python train.py --n_layer=20 --d_model=192 --n_head=2 --n_kv_head=2 --head_dim=96 --d_mlp=768 --vocab_size=25076 --activation="gelu" --norm="layernorm" --norm_place="pre" --norm_eps=1e-06 --positions="learned" --qk_norm=false --attn_scale=0.102 --bias="none" --tie_embeddings=false --parallel_block=false --init="normal" --init_std_qkv=0.0361 --init_std_o=0.0361 --init_std_up=0.0361 --init_std_down=0.0361 --optimizer="cautious_adamw" --lr=0.00137 --lr_mult_o=0.749 --beta1=0.95 --beta2=0.99 --lr_head=0.00576 --grad_clip=1.0 --warmup_steps=526 --schedule="wsd" --decay_fraction=1.0 --decay_shape="linear" --final_lr_fraction=0.0 --batch_tokens=32768 --seq_len=1024 --doc_mask=false --train_tokens=369300000 --steps=11271 --dataset="wikipedia_en"
Each number is 500 + 40 x the weight over its row's rms, rounded and kept within 0 to 999. Layers, rows and columns count from 0. Numbers have three digits each. The size before them is the row's rms in percent of the matrix's.

# layer 13 MLP down, 192x768, rms 0.0932, rows 152-191, columns 320-383
096:462487550513492488506553427460545524499521472571500522430508508542441451537508495512482493476479463543513485455547477556443469511438530454442460443566432565506516523557506570482493561516520491
094:483505539547487490510488493572459493509495499568461491469557546535445431550515502509505532494442519487449472492469480567504376522509537590488500486531514593536410500481513570518510460511506481
109:520565572539532429464474506513476349479472507459516558465507536455546481517528485518466446397487462504433508444511462498462537548502454484512543500487453524482493436494463469526527488524507453
138:505495541545525553539515590659474487560496502563431610511488506469458531523538507552534422450538519547648425423491484518524505468488522518472491459460523483481486442490493571544541436507502563
092:468506476514502496528558513478419445490453513521486478522511428517480487521568518441487509498532518515571451470473418427485527499508425525434490519507543540528454507517453493594452467530497499
097:508390491555528467482502497475456470505508501512446503487508450485531538515445486515532431415494541489501503503455467454487514505494544551460557415400520507476504551555448480559489451527597481
105:485484516502475573511446530490507478494558508398446533400496485433496545545568568514508518564442477515492507440477479539460529450451476573582401611502509514472508580460526499413432496497455535
098:554567529555453516529453561473541525489476503393561457529505486538544487527524490476540525511569550452487566558559592445454491555536588499573479558523424472519560481562467528475471522529416523
100:513480525491511517549446470492509451515568520459511521448438521450532383555492460449484558560547515535512486516503464512509490485535506447497467556479410485540570510516519510510475527500516501
100:531494533476545534509458498478527559497530525470505489486457460562510570489490566544486467512472529482561454557443494508447527520524455467616494419531519473540510560478475463435535552499475507
099:499533533492577534526500481527458454448487513455460599506521568516490514556503517551509481482443448469574466461491472528460485541571519495470457502542531478456475483537515567531472519486517519
100:530539436407532504506486581491491526555466457393564540469521489534592555464520515513445515499509537464518465540521522536475483504522503553549469544510492482492528467457492535434476515482466407
101:486536522488552487497462574498483499434588486540526479557534557591509588493473509519510507490458523464536536476552505507513493518486437484508563512507536552584461525520458456487561579486502540
095:530431445579496500520524467534495508532498475566510448504534518490518571437521537465531463471471546470433487465519436519534503471558568453496515473455572522524398491483526491471448556444457568
102:466412495521420502484491502551583577554501438460527505539522507479532520433526532502504520456436506446458524448487552557563480553446429519405422436499481535494483490579501597493547380519534500
098:467486463464538499476572487509495488489659456500455470543495464468554542514528500486434497484467524542479479469516514470503450462546521569498505503433435554465506508526486459446515531480498496
095:431434538521482452503497449501566534502531519546494518481493462499501550469533487518545498450549508516534473500494525460530609448497450446590569483521502530561476529584493486590459496534528528
091:562499461497489518567484546515467501527485539552476544541533502552458516466515481559508499457529516518462509503575500464459497462507546543504496482484488532518516531495556450466541536515514472
095:538482480504520509462565578470521453538507554498501495493422453498468501589474544536570531525558502572428501549504540453540543559455498532523506522542497441530468477444526498499537530510499524
095:495504453459552429509522485516487503519525543539480487502533491507495495497507452472436451521503472465439472436496480483587446505545528518512529545474519507519574551439481540542454442536545502
098:447493464537472535466537511466502504420596492470491475503528439545542476473490490516497463420529488468523499466522516475547494488427524498553472496562530476463516544550511463440470459434486470
096:449467470470464532529485517551491452499525549452524521439453533549463453441516566548476444471499570442499423468541463510537471454511522456449451456481440470543479554417519528535461499465528475
097:477463469478520470486417439515546560521544501542465496505500471469507536577524502500466457557556480486552449560425514503444428443561491543544549475541431460482420487496550577482505513539469478
097:465442450469529505513560463519523466500576437462526540475473511522552536509406453506407461445397556559529435474552556513514528538528520551394447497474535504487542481525417525546505499490486555
098:464505509469469455489487515493572488480513493432547491524555534455503481454511561521529475522493477465562509473502511523466558536517479489520466551491520486557532516499549466434462483495490491
103:495544398507478518468557487546424526477491450453516520499520528452510483464498452495500465518514516499441500475492508422505492451475433473498540533434479563510453435525471492512509559460495532
097:548575605507406511457524455516469510545566553483474530557541505492512488519502615518512560448481515468477482588492544497517521473535563521517510477492547526514452486473524588524466539525482509
103:525472569539454470509487565536531435524427473580569547471585567468504457467513486485559574497451442534460430464491520530490509500534465536439517531511545541517506541444521487569573547546464449
099:462517469507467473527596543508477464528509466529502506509523459525442552453575477480518433547501567456540464464444538530445383460487459428509553515498552490522549508486522461575485458530489517
096:495589526469489466485467457505515436492498476517511524448560464469523521484484473541487527529538404485545463492538529526439501447452471499607551482533509556488526556499485443468536548448485484
097:536475433496464491521524559510474505518470530485531441521417493465551519575495498513482427556547486409427554576493488514532554539566516507547491531460509514423528559521471531484480561523559535
093:524534471494430479476478548523482603470560487631440423577503524569538499495472509570488487442478480450501489441508423501470502559529426465493507389494510444598470483521443457440409466553498574
100:497519530424481508517482492478436473525485458532455466494563511489558567514444480574506427418477463479544588494488518463437535495501521531466521474574500527553536570545491496499503552499533498
099:422456480496538502472524431438457498530526519570546471456510518483472484520488470447479473445553559531437449378471412490531422455501497459477540490445434448487471477434487470526504485460552420
088:514509478441497537512561452495497395480590465494542456485454484476475476548463490536533470533550488522466432486534526513523496390503487494478461542533541541504509474529507451482517485504522447
117:495477498511463517488564532505490505477485492540440472424511506472421415545486516555550512601448558547622544508491548516492499533504493478540525606559477538513484539505434538462539500585493475
099:521506447482532505501514467510506480440500507518521497518579432520504453530453463488553482526474487513536517473533539519492524474467534410500499528505462557482528488476467530524614450483560513
092:417516551423409479544490493511544528559493553547431466451466459582451440473513503529495528488532523485441515447515425552597576461530528503529486481521568481466499478533457512530518425517566452
097:496514469523449484482518526517535488527476542485499526562456517499452463496543478519529553467466448555483450464490500510477497449488567455379525532491478537457526481590441563557474524538484508
096:555512480485496487427394385509504464501566471499528549502523528462523461529482460494532586462426508511487510473483492489435500501507435507522486490489519567499487486502478528571509523489494463